Weights of a small GPT-style language model, trained from scratch on English Wikipedia.
Training: a variant of Adam for these matrices, 4300 steps.
Each number is 500 + 25 x the weight over its row's rms, rounded and kept within 0 to 999. Layers, rows and columns count from 0. Numbers have three digits each. The size before them is the row's rms in percent of the matrix's.

# layer 5 MLP up, 384x192, rms 0.0473, rows 351-383, columns 0-191
109:470524477495500482487500541520490557513500465502507475519493489513492488532445520487553482534500522537491489447477504480479546491450510510477524485512498452513466561521510474443549492509495520472495486521494483503491509538455521497542488509514522501502488430491482543476470512510481520509523457534534509549501515555509498480518496509496496513504529471490495505494449519492489534513464481514502470551502529534536496485479465496490481469463502480518480516521526504501490535489494465498476490492533522488504497513526529477530560498472490480481520511519503449540512505479488469477
099:448521433523491530480514466534464480507509541497511526511432464522490487514456533495461475534501507487522512484491485499484492482488447517515524516498534501512496529490508542533547502494485505473514487504499494504535467486472523470500465518490473526513437539487473465490523521505475487534464503480496499496434520519523479494493498503527509503491535518465492481469505506485513501505528431529502491531460457493485505473470512469512492442501480505531489491523505522463455526488485523497482523543519541510511504495531482499531506510537514500493523516469509529534466461506538473500
102:502509481477522505468490507505509488551502496556486487496516476530512469475509499500513496478504503496508505481497509493517514474530468486482481461479497502484516501492536469531496474495480470525508489462527472440485533477495504490506495486492529503498537498481468468495522452514475530499496470470496483533509495516544468501549494488535519441463516477513478484497477509462572497494484516526510470533510485502511537501492545532515453581506506533448489558490500498506506515472455501524500502503493499475469488479509522487515555476500445477488534444497534500548522468539511464506
113:488519513456503500492485501481517475486512521521554515523487526478507465480504480482533513559474509502473554489496482486465499486521519511482486520515483490521488513478518498493484451444491509508484533496484448529521435444487504511489515530483509476507444458509470477523510526490511478467506454579517503498513492494540488514505479526497473512514525511507468528519473536484553500511527491505525525530488496479497516478480506511538445446519507475483527515462478494516487500498463450495515502516520520513492511464541525500524551526499480517474537471502489514539470457506534494509
096:482502454518495468517552539467497541467497475538490480515510494559512503487477480519516491500513491504538563516480513458510528538508462472478498527499485500519512501563464466497545489469490508520486542511488486487487497506519519521537506550530457514504528513513501469494506495503511541496499465479468451514474485452496488504551490552510531476528451504502456483490529528488526545524493499479484479514488530491489469486476506531505522495488473509520504526516492482511507545510479510557508486479497510508474481502544494511506530471505494464484530499530471467501521502518485529574
095:533492499461512503568502475512482474513426462493488493476494509498496509521487500470487499461485477531492483480475479513501521518505463478488451529460515477488499501551512503498511515506534448569510513542493454550492470476454501498421501492472487498511492538476490492526502499504490494493490491487508438501537514505512515550506499449518497472467507527525469512551427470490486469493485527474514508534471489515483530506512499487491478503485477512522517477476492506515535501517462470537482494515516493511495502534556511489492487507505530479507510511515548488470470489517499511460
095:510511541518469475548502511488480490502479480585492461513485481574510533527490483482513483528496485480527488483469498445528535484527479540513470470473508485518491486443486510496544472483499510493497513539479486515473463507491512521519489461480497457491528495521490473505476515458482483495467480550500492534500493512485496509509487483502526515565478488482448471500538538478544480500537521493474478525532476515480544532457490512466542477520485503480527530525503490459522512467480488490484476523530499507514516518500536472500499489516510480501511491556524556506499524503506508501
106:489533515524510518509499524498483471490467452550476519521470521460484503480500523522470505559478543469480478504430513534495494481522511471499522487501501489476516512485487486496475447513492502471548503488479501514494517513496507527530474500583487478501527531544456445503487488472481508474547524487487506529521503528508480523522523553503474502493484478500504514502485437497533459510529534476453526516474516503499507479518541517524490502502478506466487497494514484514504523458533497512480506462486535455488524538525509475532521477506523538478516494511523533540525504473528457485
100:527503486495541484511491539444504449474494496528445499493513506469505477551523516486498518494498526516505554475492532477472490494490516518510428488475503470496523485475540482529533500521429502529497523495471499490509499519512489515512500453555525508530512465465546489475511496530522490445493496482509480502522501513505488477489462474514520513479476476482487499519509497503473490482502499506492497473445506487521484499490525531544472502516471510520487493547516478489481533455471517520520536503504493493531443564534541532506490486538523510511501452520515552510482467491537498519
090:541494510433516531524496489498481509503505511543525537485455475528490490513455464502509487472513460502500496525508505461501484499470477485478452525524559493492514492480548523515469479533477592526513515536473485515526475477470515535481467515488496500504495485465520536512510491484487484506508501514510488512515512520544478452515495506516526484481562503534533519440495515485516513499552492445485505514515456481525488447506499507515504479486521574491509516514515472517502469518476497509483478477523506521507532500535485474481512488467479495510525487495511476524461485513542524501
102:488516517484498472495523538453480508520511467508499508502525503530520491490476489503512505491524517473468492495529520482527499509499509487497503535474500461509472523467516490510509456503502496503515516480513494470502514508495493481517491476512503485536492448516500488534532496534513557499541448510466518531535480554522499489572527529503489518563483495502509501503502486516516496474495487514505514489470447522502560487482511512470460505533504533521487532519493538543500514475491438476501539496523512490522468549512460511563498505497530478456516495553530461521528575498471476466
095:495519471498549473497485519514556508491520487511512470537482544494521527524514520463471494504533493495476530520480479429502484491520479512493423529484545504472509505520492494494552482525480494487516495517492471499487474530501503529540460516483528526496496537559510478474526513501494500489536513485493566482464461467501497533504518493498496528503503522488493471468512512507491483508548491520509553532512485478555509467470508511497523490514480496490518497549516523525537509535480468508506525503469500476509494540488487550503509453550498448518519431517516484481502486494504501471
099:481492487492492500475540501465521507449488494529489530538460473491463522502485540478495520545449493514519491455501511486461545518502509489490456492459541504482450496509493544497508490520493524534503512535496527524492494477484549518465498505549527520464509499533513517499492543491461488452483496496519494457502513524505522501550493475490480463513494529511484475492465492453475531511529519497533541511478484515534459496439433523474532472476491467505545500531504504497521501546491537524484542477534525521486497518491499522532517500524458495517518482500477516502468511496526510504
098:464487465469503532519453492450518566490477502526477493515492479483496480489495515527485492551457508490492505484542522496462532484535475504495503538486492497497512538519490553470536507499513501523481496520523503477494485520452477466463495469548511452460525461509465518463527492493464507482519482533522493496498532508509493548531514549478479499497491491503469474505488498477503454522462458503500470492493512449493459498492525509477519483511546485527504557491518503488469554470511530493486494524519549500495500506484480522517504487497505423513505457514525499503485492516463457509
105:489477537536497502507499492492491515534466465504492478492495481519474512503467495482472516528512549506508502521511501457485509543534477493496485480531562504526513527526479582491513503510485486526489547502464516517450480470516546544484521505526493472498485494561498500475510499505519482467493431508524502480466464449492516486479495498503502522476559481447473517498536534526481446459529464513504504503479498546507511474478452450543500475497508491541529487512494508528513472502507480521491507463492524524496490548506494472486486522486475508518489456499506494496508533473528489490
101:474494448499493532485524498461485451500510528515528469483496485460515501556457474495497522507500503523488489505518495496457486489454495499539491482473563533490501488501479505471462509528504505509545509493509469485524487551483528547525504501517498527514448486524462474491486527506490515537513455512489469510519521493518502457522557516531528498503507525513492543486457496459495470430519445507478508535456483530469526502506474523504510519537478482463508489508497521510499480506487499472516510505537497514512511522486470485555502517452521521515501481442516492529497494511529472450
098:499458486539501489496479516477505505505489477522461478469519511510485499515496492493482461502541492533463521505480465501513467464538500517506470518486482532498499484503553499475509472476473517557494503549471507520540480458436475503522488517544489502510457442476517538476500492491513480494520521493433479463458529487505483471474474498517506498562488511481510522538492559467535477506492493525489503489509460522483502480478481529508475509488474509516536476521498511511480516484502487505489517506484484534528537523523528496504443451516527519507473533499562517470449524517513485484
101:489529502439511484466484480500445514484525490500465495506480501501475471500492500498511486525468466480459486558518538467480470516513524472538453519535510477519552512563499487503493518499489540510533508495489496519525499519517520450498499527466514511528492508519473513470522493518488493526478512504473510546503493544527488536488479479498472512505502497484460523544507445466516504498516452497466539500436461490497495502518486497498507509462503476489499487495487512474541510501502503489474513549448526475475500466522482536536554527486534460489530436522517490477514501519501482472
093:534502480465509502518515523521509498549517466521483497518475490476489522476481466518531505493499498507489499462458512502502496471531530515496454508451514493485498483502479492490525478506468498484504474479460468545486475487502552486518515466501491487470462514521491513498482476479464470490519452500452527529509454547519476495496508505501490511463553481525491491510507541465554518513540504470488532511517480512497510500482499506519478470433522516523490543504526464508529474513465527500529554536546535519563475491525480461476504480502470457532503478463512474465497551515523499500
100:493495496496531503500509490486517462481531498468501498536514478531471520447486489491507488507507493494546543526506503457491492484545510476524458469468496500525497530523492538462521513478498512489494497517489515478428504494512542473532462533510492534468501458507539474499507477490510458485488501504460517506521554544505495502503487505459519475504516515538566497530499531489463518478528510495471513479530493524532507482497456504503540487486517523508511472527481493482480492482472482523442520530481520477566512531543502514506481523466477436508506497482488441482506518496471512558
103:518527493506477439475503471564538504527513458513478515503553539513466491527472497551501461543489525474540494481490510491482538523528509468486494512488501498500508487507462515485529488479504504525516477498485512517479481538460486479505488517462565463481534509504503529507506541478461502466486525554491495507520506515509514493492465512474486547511493480531517463507480500481533545515559524466480520536499468530516525472480498481527486500485516517450477501517503508493518503509493503514482479547525534442497519504507485494486490511503505433484492456530529476523460516467532488497
111:516518514490499462537488496491528524500488469527503488505469535462509497476491517488510514476509544472480485492517526496502501468501531502487477467521498480508473527512532506470490489539457531514491509498529518477519483499502469545494506515527527474502487489541469480518515523507476511440533502493518490468522532499571447473497486524544495477515521484486516493521489542517502484472558483511481504472507489490484554508508495516498494475517525474465512473507499502496463537478480475512508515522472513469470509513532470490523582490465547487473476460486550440516507534521425520489
093:519467458495506459517502519484498499508485449514472483537502496515528522489466483461517493487525523438520486481459441553479474494526474491504498462497486529538505490514470504481489472508529523505529517511454513532524501523497484486483505552500507499493543552492523447547520508534505471565556494483536540501530487521455482481485499517478499495503523482492501506515474505531479474466529482528515499551505490524483507499485458500528484470481508523472530528545501505504559509529525487513481492491526505485516489517512484522501473492497525503534483523481553478527514469478459472475
100:518478461474541481525501504499504502494452502516477530520473497462492497478498512546505491483496562506490517527468464491463501481494443524500546485494524505466489555548498502497471505502413565513518507470481560514522514523472475502504520508487473495476499523517477454487517515449522496517512509476508481506499488497518440501514519472479516504465494491512524496459534491478493479463521528461493508501484540504492528490516521506472524533512499495498428506506514554523540531533498484502509573503475527501485494521504516519493492494472498525501491469502502480507524481511535496539
107:533513470501477487517520509509512491491473514457494494491497476503527514550523471505472504509474484471508518513502482479463469470522523505488466535513516523510511465525501490513518479509491559509496455524536527507460488520499524493502495495543497534517514520528472509549477471463488488501508497511508496506490527528470460472500505534479507498480531435472489497536518475461527547500503465523488456520502443542519514500488506484486490478466496491466526496537503500525475510500499485498543484476511509493485475513500469467457484518504549496539549452553504516484431481497463463428
090:505526488479513516520516519485541467503503535476553529518547492480517511512519538500487516501495431517450519547476494442508511495522514500488487504475545511496485515499509493496493430497488524519505515527474471497539468496471524489533475515494507474538507453502513508504505510479515501497498549517515500490473470527532498489469488535457459536505494495522508530459482488482497480522524480547521460499494431480498522506467481483486480476490472515534495522482503529485508548524488443517520481492504519494510522473491529498512467489468534510547506429507564499503507504467484530510
096:485483480483486486508529489459478501480482449518514504493469488494518525554507518494555521529498483530490476451497496538510536492519564521520497498543501488491518515542468514504512497535472506490484496485531494468520532503467507551516495524536528496510531479539448527520545473505489473477480476475509509542487500550534465481489471505487480510483522524491497473500482489480448464482485489488487465485480497508510489436513445476540482483484513471488496492516571441504483522531469494500456484509498519521545499495513500493490468494533490488488527504483499507532476499506540551475
091:508482457496505495534472478476489513492472460502498478538476497499472496497489462484523516505522468451507523519480463531495489487486437505494500472415500451454503507499480502511507475496533498470510542506455493505481504525528488484509478509490522554486501495460468463468542504478502487479501514510530460521482524558490515462479512466487478560561502518538479499541452503503539511512511520505491529489502492501471510481485480529530486475493490458514455484517542510497449536520495497495477509496532538503514491482556464523501486491471529500510522513520494465490505478525520513472
105:452503522470529452481482504469507481465471470502526476533521484486456505446489536477479475475502553524486483506504496531498478569537470478483489507468523503541469519552505493461501471521491498495505476513526487508480463514472468488497502550500507518518501475506461524491476526487464510465504479521486495538489472547527506512500515545491474473513508524463486502510494453523529528480495505504532503533508521502497482460479513501511491505453462464514496534514509516538525503537515494502494458437495525522476504491486470539515555529492501451522513499531537511494485533500468514465
097:537532470491480487518492495497486477483430488515496509475537471522529512463477502503544490505498505489507530505516485467485497487511449539521482481549474454496514538528520495514533505495477502506523444519495516454499520520528516502478486489487506503513508540496482553540491504483493566517486495489522491565503527496459514483517515516486518465534518486473499498520473485528501502442489534463498464532490520527521503491486497471510459499511500494460506490493473467475496462515445507523495510486464522524534490564511571491471469521533493504466507479463473478518514495539527523498
100:479495509453454493464538516481541505478515512563526498508545457504498524473447475500497538476453503511495503489477503518462514475501460496519474532467484478484486519492480505513507445476503513471505527521464508469453530502501480516482525499520485548495492481495480488525480516467476506485509480525487491486476474519501460504521497491497505499463503512444491510524536471500482495512540500503470480504503490514501492503459492544495481498472485453494471494559507517488503525549471465526499531431473536483483527552513492474561503505520528520506527499512473489565504539499514515529
112:485507461486522481497511554507497455545495502466501460498515485537509495511515537492521471532519423472491513544521508460506453485480504440508496463438511470495493513510551494489503440479474534520515472537491477500525482492467475517469521523490496497492492484511494513527545450481507507505493499495493525513534505482515514555529516472529461502521519433460509504505494473498547515489514455526496498491489485463463519479461520523537486497511480542499508498513487474513489530474476466505498517514499519514498496533502483488532536525535504514473514509489541510558475522487514488511
099:536527496548520502514532471498495501515451506512482500465510483505489509514480504508557474490514489482482546478502483511499491515516506479509517502464554488475467490516514525450529495476493492474520471501525507490507479521488505534481482550529515553495458471538491519491517513508521482456552488501492463546512493503506516533530473494484507523539493469496480495526496506509549517472520479542465503565510469486492502492549487442514478488531483502435453528525578523490514518491504481506542491484516512474514517529487509512524451503492484521483515490481493529544472479497544486480
# layer 5 MLP down (transposed), 384x192, rms 0.0303, rows 351-383, columns 0-191
105:487549480508546488509510531524553493507523460481482481504487499512490502510521486499523517505500480473476501464496511460510477507478482464509492539552483484490504469507486465482458532506515527526476492496508486469478502509518500484466538529482492495501540486510513422489497505504490530547492503494549576512492476475550497514477516482529517497532497480548476478533499459517539460474481504511467550466472514475490517507533542484473467539552465540539504523504526482489478528546504521513514487467481474496539515517491522517475475498496467520503488501466487485479459519510472474483
102:469473558499510547500505457514522521513505481483455471511467457522506488515480466530457512493481486506525509478527463486512532544504525514535492504539497532527502509561506506502528523498486503474472493494523496482481535522474506465483546458505498519520486503500490518471533488498511511531510522494516503490530500438506474510537476527511507463521467450516480485477529512469500479456503508489554513496546493535471502481520544504478499533512462478497523470559478473527501495550488475452498512453444529467514485528482500497480492484477541530469460496512522488495502504466497488511
105:546487460504508506463496514516503490486437520531478501538472514506533500484480481546508521505468486499484550515463457482533484514486514466478465520481485533497496467497492528480552538512528494512509545490449536537506481519533542526453538446502502501518499527514491515489493489495466479490545505535497471457539510478450494478501484499526527507491522495501504507471503475505536478471479471453467512501532489468523498486534505522508477520507496536518523426501514497494526516468503497481522468485539548500486498473524459500485454512497544485494501473504484514502561503509510493490
111:508487503491541505512510498501474536513496454514489498505503463488539517501519480481519552461499460526508480485491425510548518509517524533518513521501507532484489516501500507504452520510504493502514493535520559469479512487488451498474502495506477485527534463507524514484507504444506535504522489486473502473476469515505546510439497478452500505536503483502504487488445511492480464452464457476507482510529519505474542481524544485509501512517500500482531499456507509553488507525533514487511492518534524495475504471479485500475519480485466464493508505561522524491514539574511454508
105:513511519510536508475517468506426488503504486483528512550450475478516468532505483507469562496494531519500456504490534471496494513478495494482516472483491469509525533492484504533457525513476477480542521526470491486498538512509441526480494461485517503474512501536493491505495462534553475502527531511523505521529471511535564482515522502490511493448498516474522443487479445522471462470483505519486518472490483478527467531557476502513528496504531508504473507502513489472513500520510496486525502462526511516476489475465494501500551561497514493475531537511498522502492524506516481467
093:483542473494487504468514504498474515473503530495484485495523489506484489500516474483514517565463493514487505542500518475508538511506481535499486509546490504485540532505504448504507498538535529455507511514482510500490531461545527460491489529519523470475529480527566477535542494504488499508456507517536554467551469509519485490518480473484514512482484523488480524440482492468503508492535485501468493500503508524522460478475492480485509470485475467429490480505509476528546502488492509495491497503497519479489508511506517503566470488515517495486514490485522468504521504413556478471
093:472523551476514500551492505490504502505516559521503532542512535485482503519501489428484499537502457512516507443512531507456465457500491484465489492492553519520500507506510474467535501459502486473499483489490495449511461508482539542506519460513502479487475443503499520508487510482497515567490509464497508527487495483513515475520517539502451501499485526540493505503531483513495495497506515484489540497511490516487469484512451540519483486495490566485446475479530506496478524517481498482541523527472499531514495514496493473479507540494521491515546526463499529492500517437513478488
114:522537506557483492499525500504508539496506524493488495516481556521454464499520439491487528493550513516517505470503486519498573511511501492505440502476516489465484502535502518501537479516463449490504514493518526491488520537500485475472501513476474516471499459513492511486556531475495492491487526505490517516561510494509510489530475493490512472490523474490513505432465438488530536482556459478521490466522548513530501532536478466511507465471494513509492515462514485529530491456462495486500510493491497505470472467467516476485479504456489521496512495494527521512473527522506533515
105:522495522506498514424494530463506518496522498465507526503487508501521477502531540464515483490524533484522464515504520517558470502505497515527521440526515479536463465508438486473494503512507488479521481509537508499464523496531480494476517521503503460472531491495509494497495521499519524528525493511480506508493499509537498500512521489487479509434491510555494505468495515495438513467485503510545505513552546547522455531459473509475488449501534519510472476516517507471474499496512503535501461508506494532475508518495524501449512468478466496516512468459471567505492498458502523480
083:465484507518497524507484498527529525487484488476555515522524468489536460467501492491471482490502532479507459501569528492509510507525494525541491476543482477546493475468475476524481495499496476435516499463477486446522536478476460484475528475519510498491538540550500462494495529518492527471494522449520473440499514507531457525523506492521490495514490475522526475460501516465506534480506537497500493497518548510529476527490547503490508539476506460488483528503514474547518517507476501514510528496458510491535461510527493550473465525517496493508496514508468482487475472491490496524
099:507455467495510476483503475499490545515511533530485534488488489495547484505510494536497473489472452504479498546561515542523476514513466484484500502513487557496494493529460522482498523510521440519536509511478519560525463502492513442524511539516474520534509506509482500469544536490451486506500455534491468493466529500504510491506477511539510519499486506512486466481517452485515512485503473486536517502466507448513501545492480488524497489516509483486488517480525519490509436502507504495492472464501509472518536499519509444495499484553506534503484535484508545478508470446501493462
090:491532443497529521494496446540473499507481521482466532472480512514489496501518520497502511534536488518565528518489515508514505494492458448513499491538482475498465539513507476452473520528501504518480522532498510495510515492478451498478570467442483537530496493538500509521522499508433500520520468493503545537493473496486497513458508452508501486523491512512524495516501495485492476485508490480474471507534498490525555492497534485460452504510575521502509511480502512484497537538503505468482478474510500521469521473521498464458503502533510463518480516483514508463489522506512540463
099:483495482527500459545494494492477549509500541536431513493498527487490505494512488550559453483531453537481505520524487486527496485533496504521485501482497495502498451494473508536480484493530474503525507490483497476486547508541515490521519499473529491533487498489528510522499502523515535485451524492489525524459516550496477478472490517520539472527493439484452520496510530483500464462446493435512443514536469483503537479530495504494525489509489495527501504479533505505536518548511509485522472497510519506463500489497477510497465506537516513535510469465483493477535490505468469526
095:492508521511470489479506520514508457512575479482504530475525504522504503532534501531484517466489446528494495493488498444524452449514491509529556503519529518537528476534509493524472503522511499510501504512506510484530500469533479532526492489542506529490495506471525497508538486488524505503514496435550495515491479445516472454501500480507531476478509471470505573521495463494499525516548484501506493435483496536475518536509478485460489475492494479493508528479492489475452481460507496489525499491492575492501527477504468479554484503505496517504480488466482477524468495510495500494
094:489518477513511547496568530491533475513527523522495499519467453502541505494466476486475467486493489535510530547509490486494523469492524489539499465507474485476469503516481494506443504492499515476510482507516464543521550511477501481514477445542522520528498490466495486491520544500530491492562552496467502477474503487505512486476504471503526471454478525507506483521475493434542538470462520494505475479504489539523514491512510551473559482507510541457505487493464484487487480550475485483494500511521504452471481467485505494485505480493516502474492515518511541518514496541493532500
106:546469472558488520468477510512454508478474510514506506466494522500508507522578492502475524489494558506485513499498545518503495491469469526514531426542434493470488541516491510491493476520494506466509500492537498535484483545494475510469467496482495479488502520515516486492493516520456519464485473511519520510460475495521465482535478475518515469514483527485528516456515431507475504548526504519499481491530459499476505530553490502501517479486512522534489522495534484466516506467494529494493528457516488445566495519493519493495486508511504487488467477512514507506516512486466524511
100:517490494478491536500522489444502477558471509481471488486507498491508489491470541502442472510529462501537508516474510497484469514496472495521491489479534542553497449519469462475537494464471485517551513484469515470531534532488518517495513498478519489535511510481445471517530493496544496523497509516566472508507491447495507545484511521514465516498509538500507552512519496528515484516480484499467529538516514494528535510461517485487518487477513533492494517494486495486533501473538470516465523491499490498497504505506486474524421513505511477489511526493479514470490442561501481477
092:480503525483517460495485472492490503497473493544529489456461499496536505472542510489502504502491471515523478538510507543512502508491502527511523450549466568522505457557515461530478502513544508484514484483517498505516544476483439500502563554547494495476520465508541519501515461494501483469498506501489503451474471483506491499472513503444497486513521544496461484498505522490536470519482511508511553471551488483487494507544488461498528498517468475489512521486485497522480498496524478452489507511459455503502524473543486517497520529509521477493470487486524509479482542483496506518
085:508514544551468494468495510471514475490521509488520484514473492472515478525465549520502491467459487475497482458553473507548503537480483506554512491500476498523514459520487468514502497467508467504515544492534476473529494471526512470508474544504492534502504487484535493481490519498475462569512528459536439499510530490457535505512488478506560507490489488480450464487453497514504535524508521503538532472513455529477483521478508507488520535468477480511483497519518553508474481478499516442488533488512459486496539539521497471494506539495497487504490494496510509501484479506492501521
094:490490516544500527501517523483471548497512545480523509514506548469502477508472533488470487536536497487502484511501478481543526508500518519510534522499522469451511463504480455520450464519496495519523512462535488502514484475440497458538515509497489474490516482512471468492507471466503448536465536516492489535510506499436519526506485494521477534546441516511476480498452532536540475516456512530560508512495526458513526491473526507495498511499520487496472487523537532493495520503489521483473498484526518450512449546516493484480456522498513518487488497467517512484505498497495480509
096:526516465505475480506527508490529480525495503509504543495499506480444497524506531466529502490472459514487492528520494485509437496498510483488497525519539503476460511547493498504518520572495450475492467524482452518528450499497463477501530490479488487459440515508503511526520539514500528505474530494499504468547513491511504484520553530484501462514516528473482487492496533550495530514462512531484476483476484534469477518520505495509509478469512464484541523473480546506499499494508519460523511534481480537492513496431517491449533522518471445520477475478520517515488474503497499515
117:537462463528538493480493485508514562448519501484455485476502542460545495545440488480492514500445487478516517489481519509522534547527482534468492505508495508493490485496492473507512522487497472489511529473488510513480442506499510502544466518506480506489511495508464539484500476492553515489492508522501482536460485531485530483463505489490456505532468519515479493471518481489478461524512535522484486480505540488470475539520537498456497531509538492487500538446552469496533471531542496517538493493481513475481481515513538516497495466489481494534494514522492470520537510495483494541
094:516509494504515523438482483505472513455506472537522490490529490501454496491507490508489491493503530485502524547490532506522496474500524544511488499493504466474469455471453505491490525509518485466495526447498527529521487490501474491458505503478535496496528498475490494467466524502506510500452520504532454501522505484503544491538514478465515459530504540537522472531553513522481534484566504495514469471492511472505491520496516502475564526480503516528524489485526457490469526504479551530460466530527539514502451548494511507494516492530452500486498499506470513477468484470496551493
110:543479540479502537507496512506528437493503499514476494515515519513486500489491516500470539490485482517530501494507473508538531498488563435524499515485530506487425523496478445489506503507513461480504516508535459486462468513547511489502495456473507494499472532511522498523514524527499505490525521548504502454481470474526466484461474526499510482489439494526429515502443560493497519526481492493493477514488504505525477479534489506520476505487488543502486427510521482515509481486494475500497480489510487506485513500503517508533505524518481499536501549508517490512552517496455476526
114:469456515449489534466506450495478498478479486460488464519559493499531505486501475488518495489509467504500485508524532489509588531518519476505509503523500538507465517511494501483486529525521477468506505518537538493478476515509516513480515512502512507465525423470522486507507518495484473494486499489483440466521491482502507555468467477483473501504494547459544500483475539480535540515447535482470489496506480522527539526489511494537512479488493467495485504481506496531513475504517524538468512490482507530503478468543515531474539469476474512490511534483522499522466511484546501515
089:514486482495459503515504522522523517473516463533490534464499454492532531497449533515517487461536512492540508521537519485451537473499548490522485521480487467492509515505484502454516523546541484440524493474496481489418476502478497509510473517487551475505510543518491541519478526496486483488500479505501475508485538472477513440521500483494545507510507510483488487534517486488497497464513497525506497479495458501496544500511485513487488533498493504515515466527491461471500538504557497465477475510524453509508484506548483540511471498445489479525508494548489471462493531512504515484
093:485485515494511504524521547510444486504524480472495484490500489506457460516535486500497496516499555535504509489490471474497556522485508478504507536456463485490454543502459488491514484463501496516526529528543519518490492514489510530534502546527474464448524522479543553471490528487471515531490500512516518496478489505503461525527511503537545488515518476502506469500510478472487538480469472441510483513507529519526458522515534528492479521507520517534500495546510504473498527503469517462517521439511452465462490476485510480482509534519464490484462515517480514490491464472493494540
095:516481513502455493483476506539479487493525545523506526440521533464541484518490514510527506511455509514499558551497507487530515517519516518488471497500499490482491458499514500554493495505465504516540531503523541507529504457461537503510495510506524481500493511485501442499498491504521483473460537491537496483452511463463472531512487504486527500493499503462514537516506554483505542490453492503527475464480505491472462455516520516532485477488523519478543469512477489500513528502511554498504470515448542460509434478514498478512458516518502488518460493478494503501518537512517471470
104:554491473530488475517484543510513503481479506489508487483497506509518484539517485523505458545500483516529496512501474491498497489519508509456479483508436507538500503505513528531544490551476501490524542474473530521538499525481448504530495448482482482504482558496509538476511534496492462471462537522543510509517513505486506487516481495498534476487480500473543494498502513440500504538521504479502509493504488492508461518486512516465492550461504533525504480522539484447493469514554486540504480511462493482474553541510511516468500476453544514505457492493466449484509476478506506508
105:458485498506448479514515488491474541489492500521494519515488529517505535558489496500517498487460446536541474492535483512521490486522456504495514510497508487504529513468480522491500469569468489509493548500508531505500474525515471514443483486490516459512496493526519491506569526511501527476524466492534491476542485531499479549525498481501507495468478434526488510478454498522476506500523491504552484496525492486497462513519503488484505505496496473535550485492509490521517522491525516468450504498447522471446503509497527489518497505525521535446508545524447486490498473503462517482
099:545532470492506516503461478512519517497522513492489500462492515514473534487494515522528481513528494462463491479488540461529461486479477508486457531499510486530469462467453499460512480526534477526443478508524474526511519523490516556524527507520489512528501490488486527490513509481463493510457525495492571497490546513498472523521492480481508488471497481554461468488459511538544527522467455518508488497435483463521545497527507472463534503510495536509517530491513521511537514478490491481509486508490486527498491455495463503499498537518483520523479463539469515492515531535481500490
105:493516521471515522545512524508505432527489501458488481520499480544524477530501498503527495533518503504486522547483501487485475499479537447538482474487499486519547479516504482500460484509519500502534463504488496479509526516522525548502491528502458509526455449499474503498503515491495489488525517495517504452480534479473505500506500508507490497481508520499499471471461520538486505469474481502460509506496487503477484537437480531503523530519466538471514520528453566496530468514524463511509490553495457516514473519525470542498540534500457523484480493515504521497436483517514450480
082:515495482496485502481488492484475498493491539524453500497498508494531471519537470451524455514515523521536507511467464454534517461501475540510535460472468491533490574497515495492460513532482525486495514472504520499502530566497504491488465492482499516462482512510511506472513546503494477477504551506510508447523529483527517485500490512503510488517484548529557504507485513532503535483522505484482497529497499466448469516519490467493514510489505504518548512455507482541513492472523498503524516452502506472526527484498496469464506460539488490476453495505474431510498455500513501536